Weights of a small GPT-style language model, trained from scratch on English Wikipedia: some layers without attention, gated attention.
Each number is 500 + 25 x the weight over its row's rms, rounded and kept within 0 to 999. Layers, rows and columns count from 0. Numbers have three digits each. The size before them is the row's rms in percent of the matrix's.

# layer 2 MLP up, 768x192, rms 0.13, rows 591-624, columns 96-191
106:500541498514567514468447482508484518517490517514488546535521496487520500504483515524539533470509486544509505501498505488498519459480523507522451487486489502485477528488476476482477486516471472530467523444543530501458511485490516506570489522520477513489487528513500509500525492520480484518
098:511520544460466490488511468476523480478509553495515520500528482488500543511474482547523521481493497542508493506465467524465515515524483466483536524502493508504502479499510546513507491538498489502560470516488497515498509457494485504510489474554506496461517432556507485518499497516445528471
098:510496526442492502511508496522528454570462484450484491499465490580491452520491528477510482501506495535519549507475487457493490488506543469517487480495512502481479515508472503509546491509496553446502521527512491486489497528508528520471476491490516508471494500499471518478536494460503495488
109:481468534511478498494495491535513496549498490452466495509493496487499468486485500522479513458498493503529505477492438490504553495490488478526487484512549509508499483466489522490477524465481482514483502511497495489465519475513529505516506506528521482515466503545476515508546502521446477470
104:511489529493544457451501452511522516525475470497498501480479510444498501508458505499496480513463480467498519497498541565456492508494473504488519460491485436512525527564527533536503460449457487440524505472491525498475503478471506544461506478546486473502475490499498462513487504489531510498
104:508490511521529488481517483472503445511461522553510472489527539465483483489495511482488484496450487496492507491531510482430525516429524477528482483560496487484520517514523488457503469497507469490520514486530499495483573517530527547525500513520490507529492542536528527496510546509501501455
101:511503471556517445519515509479528507568498509499514496512556510506475513525469516497511555512560501498521521492469484508486535509488526440478518484472489477490518496466490510499540490498481501492502495540518492479506503510543519466479463513525520519438484510496516509508534505508490520494
107:463486519494498472463465488515472491503508492509471501482539509480442510499488463467533507539510485525529471486427508508476504473515537500466505511481520484517488478441465521513498475500529495511473515488505535536471536497480503481502509477532543510530522481510502517513512483480502515518
107:510543520482510508514564509485505496513549483489483538494520507464484513510511498515519546464483515507468490548531518514509497479498513514513548506495492488491501467482506476469490527564496486535498483513556563501514488485522505498476485529516472536527535511481484461474511464488469515477
085:456483479478505475549479486423497539466476529556440481506512488491507494496478461525505466512524494468465493538563507487482503507468462485510516534480480450523507544475466487499475504477487500507503534510498500465451513497494508488480548455493498518489484525473466481489513500470478504518
096:542487486529509482502484496486461561465498464502501520492500482472487499517451476501529522491525493509501473477495527517458513480495463540476522472486529524491509466485525508520542544536525487533504478451488530491524521484550526480506495527451490493481508481516520505504516497475515506504
106:528505510546528528456469498472497505508517514506530478518483556472518525476508464473519503449447499497505538508522466504514497495517457526558513509498494526512516514481485498486473500503500490458491496534458510482481509503528532497478508470515482495461439472503496508493519514538491494542
098:462510501455499490515511486485461506501520456526542457482521517475523474526515504518485496482485477517479515487497518529462505521485503477465517502550532517483495494502525503497485528499547465508486487496525485517516512515507532489507517565457500511536507471447501436487491535497485490490
098:479536483515534474543502466492526478485531536491483484502502497475476494502457562483512487516447490541479505489508543490492495511521481540479479510515489508451494490490498537488481514478489475461514518513493505546495508534507509482490461461520489465544500502498496533488500458460492526518
095:500508498479506538477500477502533511515503491524480502549536499459502529546464502510479450481466480473464554506472470473525466468538498474502506497479511514508520488544474482500490482461471497523553515480499517514474498551506474482452492478523465503516504523513516540486524495525476531462
117:520500499518509488464453472520568497521506491450514504468500531550464518512526527468541497516490544491503501490500474500506492493477501484483512508432560477488515547533509528541496475488500489505470517509549513500476462494492555460543519507494510541477518498529513514486519460468512527496
090:541501468487520504535472514473529525505504488482474485538522501453497461527518522464514516513473526528447532486478439483501536515493511516520508512533476545456521527501486501515511520520522500501527490448472524467467498517532503528495513489525488479562479480469508503498501523489459537504
104:495552509501511502477455510537505510550470508519542500508540480528515526495510475460482502488477500507519486485505501517444460507512505492543512492494469528527492499550512492520445472494459434484472451493453455506521513500459516485498493488465492483473498493514499501489531510499462504500
092:517482494539512510537513513493529527555512491475482505507518493486494481446482515478531522540508515518467465524524542495500492458491558486489486528492526505500495522489479443439491530472507521500521511461490509477482527515476537483507451479474533540513491528494501524511491496515493499464
096:512511474481464481466503535507557473543518513515486483466504538520533485464472485540464475490498481565519488497470490527485463515525499465487461518511537500458507493550488535519495505519469484529494484484488487492494494495442494484504537504484476447516539516475505491515459504500512512543
098:522467514512487455478520505474487523473517510480484469484501472493504468502530477468493480492473517514519490503519448517507496524512496525557493497444517484480497521494468500494477482502538478535483429530507512497466471509555525474513538489502531514477527509468541486515512516527529493496
097:489483506497483514479489520509484529492501488483516495522500512503503470514479525473512466483455478505504495497466509519509490471531506517475495515471490498490432477493423497511456508528482495491484490541500507494476509494490488450489489423465480461454460513509505489503506498493496470458
093:494524478483501497488470498474527459508534465473501473524491504514531512487506552450526501488514520539517506515467485517516455462485468548445538502556499544512477510484530483452498501500467494501474492523536472515484488506484505479481445526488464543561505527461475510561492518534484534500
094:505512526460459501476506507513495487433514504491469535489495524505512537508529515550475503510498473517526509480461487505484542542499525510508511491528500504507462573557533515435500552515501490510514488523511490461515511513505516507474527449502515550466511491464510484510511521549497499525
105:484500472534518507513500494497516520507497513483508544520482529502544440486498493508501513524499522483534405464529509500485484499545501539459500504491508489490472502478497507470490491498538502494497491492495443465481467517558501533536560493519506501506478480515510474511506507489503525482
108:525568484445483465518508473510507504501545499488531455459476506508524537459472497528489507519465509491506468514536561505473511482500521517475491515467499458493485528476519523544484512500492505540548525492494530476509521474503511544499437495480529538493479517525496488502503485506516560487
104:511491494495480488495478486501545485507483476483494437530482523498532519537523519529500474504484500488507440488519489498479487488494510532510505500501488475439521489506530487484508526497489499492492470488524489518460513475510510519538517467484507537491454540502519542535482512440529506453
084:478539511509512510497508485521512457551501501416474517504494530455505549460509496480461468515568484543501470541500498559516509487510487491493511495459491466492507501499467524474530503530454487514449458514487471515477441473527507513449500521497515528518501488506509509487505552516496467519
096:483533439508472483514507438496479523539549480479472467519543478509478483520476531478482495475494491462485515552511515487461559479509506545481492548528474476464516501499483484535505503505508541534520471495484520455493466510488484509517520523523546495471508555497468494496543532545495508466
103:511521467455502528453520503464520481523496470459484527535487546506514467556511474516439470527497517531494533494500508533502509458498519493454484492501500493501482489530527495531492514454501500477464473554495503460505523465479508504538460517510483494507531489502527479487526487498486468470
093:449544514466530471501490491487438523514488489447517511520498531438485561544545500486483491492505469525511480540509486498502479494493488520513469494481536504472481529520445466523477556474515453523463535510491502505504507494482511498500494509513511495551464483524501469478501535528482518502
094:478520470525501496533489473486486537512532495473497482484498478477503503467487483555500494474498492495502501486531491463495526529505509493481542527535521483525475479497509504471539537508480561539493496497498482519473494538497514490520519474456479463528445482524529491534482490533528496530
097:524479555468515515505503484451450531493487527477479508514554518504481517480496529526476501503506468525508504500465491496490505471508499531466548517535502499531458442506442519495482489488481453510515528498520509491553484505497479472493527528502464493481483471507508524520467494534451488486
097:472486523509508471514490491557479538482483523510502529453481516493522501498474479466506529541520487514538491499536510510513479497493495482477510466543560522478522522487498490459470481480510494456559534550538496545502504486515500528489505467510492503468505480447473434500484473527506470484
# layer 2 MLP down (transposed), 768x192, rms 0.0448, rows 591-624, columns 96-191
105:487482531542461537497482495479532500472519484509522484480469514484490524481496503547500463554497493495536511502510520502481537502528543556500494471468505498467522518458510509466533529488464493455502558535510520495511515523530479486487552502488517467518510498499494487533460487470525521528
094:554460507560516508497542490496515488539490439476502509471502463481480475510527533500493515471546480486507498503495548506526461514513544473512484522505482518455505449469476524487527494479459503506466543520505508505521457506476519512446530528483528528525472525524542489471472494470507519527
100:568484499520518477505498494491529518488459512502509514543512475451524541503535486512503476546460480502490470522507496514492527446507468515507502517460475512517457514476543483521501510480520477535506503497497515508493505477476506470496494548481485485515495500476511548473504490525517484485
102:465503498569519477517488513494532475514518484453472504527503525521537484485493504497512465467468474491478520488515477513462514482475492441440500497522476490501470499484476499522481498499491526501473537531483501501540443483490417476507525483455488504508443483475485486556534480491471499537
107:490525527446466484533496495495530485529507516549491471483470493501500452471527503489529492501500480510551489527496473511518512496485524477513510491484516537495481438512467480481533533505530502547492520536462477510525492525523464435497520488502529509487504501527492488521492487534495523510
087:518472535501447499499451529528481474474513490510508496542520489508448506527512478509493454526506501509497496494497493474496487520529482481480478470498488472519454471475529512518517487505515521508509471509490485536479534523454464479542509454491484515490525468479517517495529462472466458528
099:485510517504516478481506538508488514494456486507505503515499516489462501563513489509508474502486518471465468516476463485532478496527493513481465467490522463528491453482534452466494497518532561530491494525475491520509510477502488445475462553500505527497496513525499514458563493460486563471
097:475474517497476512468529525478484529509496458483471471528506500507471494515489519477505505505491503456551529516504508507527492536516475507539493482515451523485496515443469480498463504472518484493479473540474518506508480463535464504527500497504499490503494468498497495519505426497462510478
097:490455486440517495505549508505445512499551482513521500509516507530536521512523480499539478514498532526482510505512498535504533492470469483479463452491483510520532508525485498454526501452494489514512500556523521475528479475526530483499499483499482463514520468524529527489481515469490486481
095:461505532469494505520479480477489529470482548520508479509469473500491545491523505502526515519498463494514483536496489465525484484494507503489494485546496499532523513526456497502496511454488470548555539509520509470532502465494492501504546497519538501505541498487511497508505448511517516455
097:514472479517465525459491466561489416558491548504489481490490492554491489491489541537481476470544526522462514479484531513498483545541485491481493500517494512443476510487491473520498505506485506479503497498494471470462496479523511492500492502541506471519520505478479468476506486538442460478
100:487522518486527493470515518502539469456449551461475509510546476523501479503516519483503450490519496457491465501472533499484526544489539530471467519473534477452506462514468523477526460458544528490475507496515514533489533483464515528480506515509491523497502492490471517482478489525479467505
111:536519473501526515495484497480519477504504507438522530490473518498486542451520554524473484485487502463498503518498509481499531492500529468497490533506532472532526498400530488491532532509537473519446518426496522553528471460505444510473525521478519492495521510485520473469493547543527521488
095:480508486475522520486475508445466513519453489513524493498542516485449518512532522509527515498468525518494532471457473498483531500480489466496454473539530491482524484508517488459473511542518480466461516480478498503523545487474471538541503510497490506431479490451470474478499522513495483464
098:507516476535525485500491455499483495521450492461528529482527535517545452461508521507526527499532507513475467539492491468497490548468481520496502510478465545520519502489521519521549498488502508482476452488520478516475498472516538460521514466496479515499544487494473528508482537447475516529
102:521498521510476470467480453437468497494480523487542514484511503483499462499460487505475497488511555498472454471518483447519479481500494499528466498502502474475465493493489479477493516512502479572459499478469495506486503510514548479538484540520553540481497501521479468503509453486474518518
107:495486510473460494452446509472517494473450495502508491499490486505502473523484522527518526481524549480510472568487444472526509520454447461511498517526524541451507507506518519505516464513502497466472493490525521484464533506490529490473509509475517513493500504463490512481516489524478515468
117:522506534461499501499516518505515494470521448554502531499447526492465486520477497543503515496532478493520516494480468483485516512460458527516479490503555487486501496529493522529489517535470516504508455531517493500510487478510472489502540481513476494526496506463465533472559519451513516519
091:507475503548547539471461473535513483500506473483514495479478472499494484546528466495476499531534539572486488507466487471512526506497513453523497504522505478486500491459471496469543548512493470470505479518516474463538496522481469492501438524541502449522525515531525500493508512527513533471
091:503478515472514470477492512490487501515526499499491527475527541548487509497500510467507489459498446496497506497491457476479485494505468509466483506497505487479500544503463470549488520483469483478481482493496535435514541504504460433528529536542503491482538505499491513480495536540465457529
101:491497543481465530518495477497479488465504493549496456481509492453453496490506515513523531522498519541479444542504512497499498512522530515499475504492484511526492504544520525554495520498498523504492462554514480537458541540455538496485525507515495452510488527464517475532483485482515485492
102:515549470539476520500492449528481528502522440502573516553490500510517507466530496514478497548455531486460498509476462523494522532517489480513524507538539521563513479486508526492474476517522486500511491538526465505530509482540499497506492475510556499494533497507499495500549510454481492500
093:518548469508511449510518510531511509496535467521478509512492534483461519561488474509514493530490469480477472481523501516513497488491504460511498475496501529564530481528464479522508513528498458521492517523515459519464485435517486521478462508488487514456489476469505483499476468478500508504
094:506551490573516553512445493536511488525502494514476509462550488482517523496546481492504494497520510448489495528499516506507524534546499466530474521490538508497503494530520518535525520478526498494502501516492495525476476556462457511511512536473489477518458481523517521438485490497510478494
096:495524489467513533520467505492518476503512518569531532431484505485522514496502477524512500491493494479511504474535512492481492514472491480491474431480462506563497492471498548469484482502522481491502486514497490519490499526499499514510510478532529485467486472476463482489492485485506489536
112:483477505527508523481497492481481498533489501472486507469504504488547493495555521460504544502524490534472513536498485480528490499505497529510463490509488529484463516527528526543536474468496447465490458509518499534435472494483535476516557509475494508545508453511534512487472540501519478517
104:481499508482515517488528531478485477524506501513468507547548533480476489514475557510535458491493500492527518482504530486527508505482503487517499521497485541483522482524468502484498514495556503489466561512456515487499538522510503507467501485515508481511486467499507454476541559503529482479
093:487434471515455511497516468530477492450503465500500480477556490483497518536477469514492497469486496495497484488501503506555544508510511509503512511487473481515506464505528500481452517513490494480469494480486505484504483504464468494490488491579517483530518474435522546470483530516466480533
101:460494495475548488497524478512493460505460523552521515511476502491514487465518487488459479477510464497498469514542466475474482509508500483497475558514507497485485466489467510506494526510474443486458516495500511499517522501430491425536499488502500474473515493513480491484493524483489503549
098:526485508494522472501478526506541499513487490504513500538533528510519505480512502543522511497525487479509572488461502539503542477470500495515462527508482527484488495503515496488474502496483453495534490449446523491534481453456483454499493499454471477462441479489515471565509481502489488489
115:472496508500496526510525549440515485491491519561529503485516515534519498501504497505516460537536510493511514481494536495534491491454483568461531513493454511501531473491490512501489508501533526490524473504446478485525490496481503488519533504505495537493473531444507534501485499456502512527
091:486492500522488476507498500485524507510512484544508488549503504506520517552501503474456453490500450517524482475505499557474436516527494508482533494508458524508509521487508490495513540478524512467526521531499495489479492463527527477505530497493503515566469475501508487459514478506496500470
089:442476481542477478502482501500461514535510527512517520484537507487515530507455498534471545467463523552515517518518496489495465535532509464465546473495505507454491486498495527479489537452510479555552504466522493503503487532525477500535513491494495484511469469464532544493468536481516487490
104:479529508482527523520503515487522444515471497508501494488489547511506460534480516513491450479530478517500482446530487490478521503488514509521510514531468460504513477474492512503490486513485463515440519488525487435465552495503431502516511506512512502529517520542458529492514564468533553511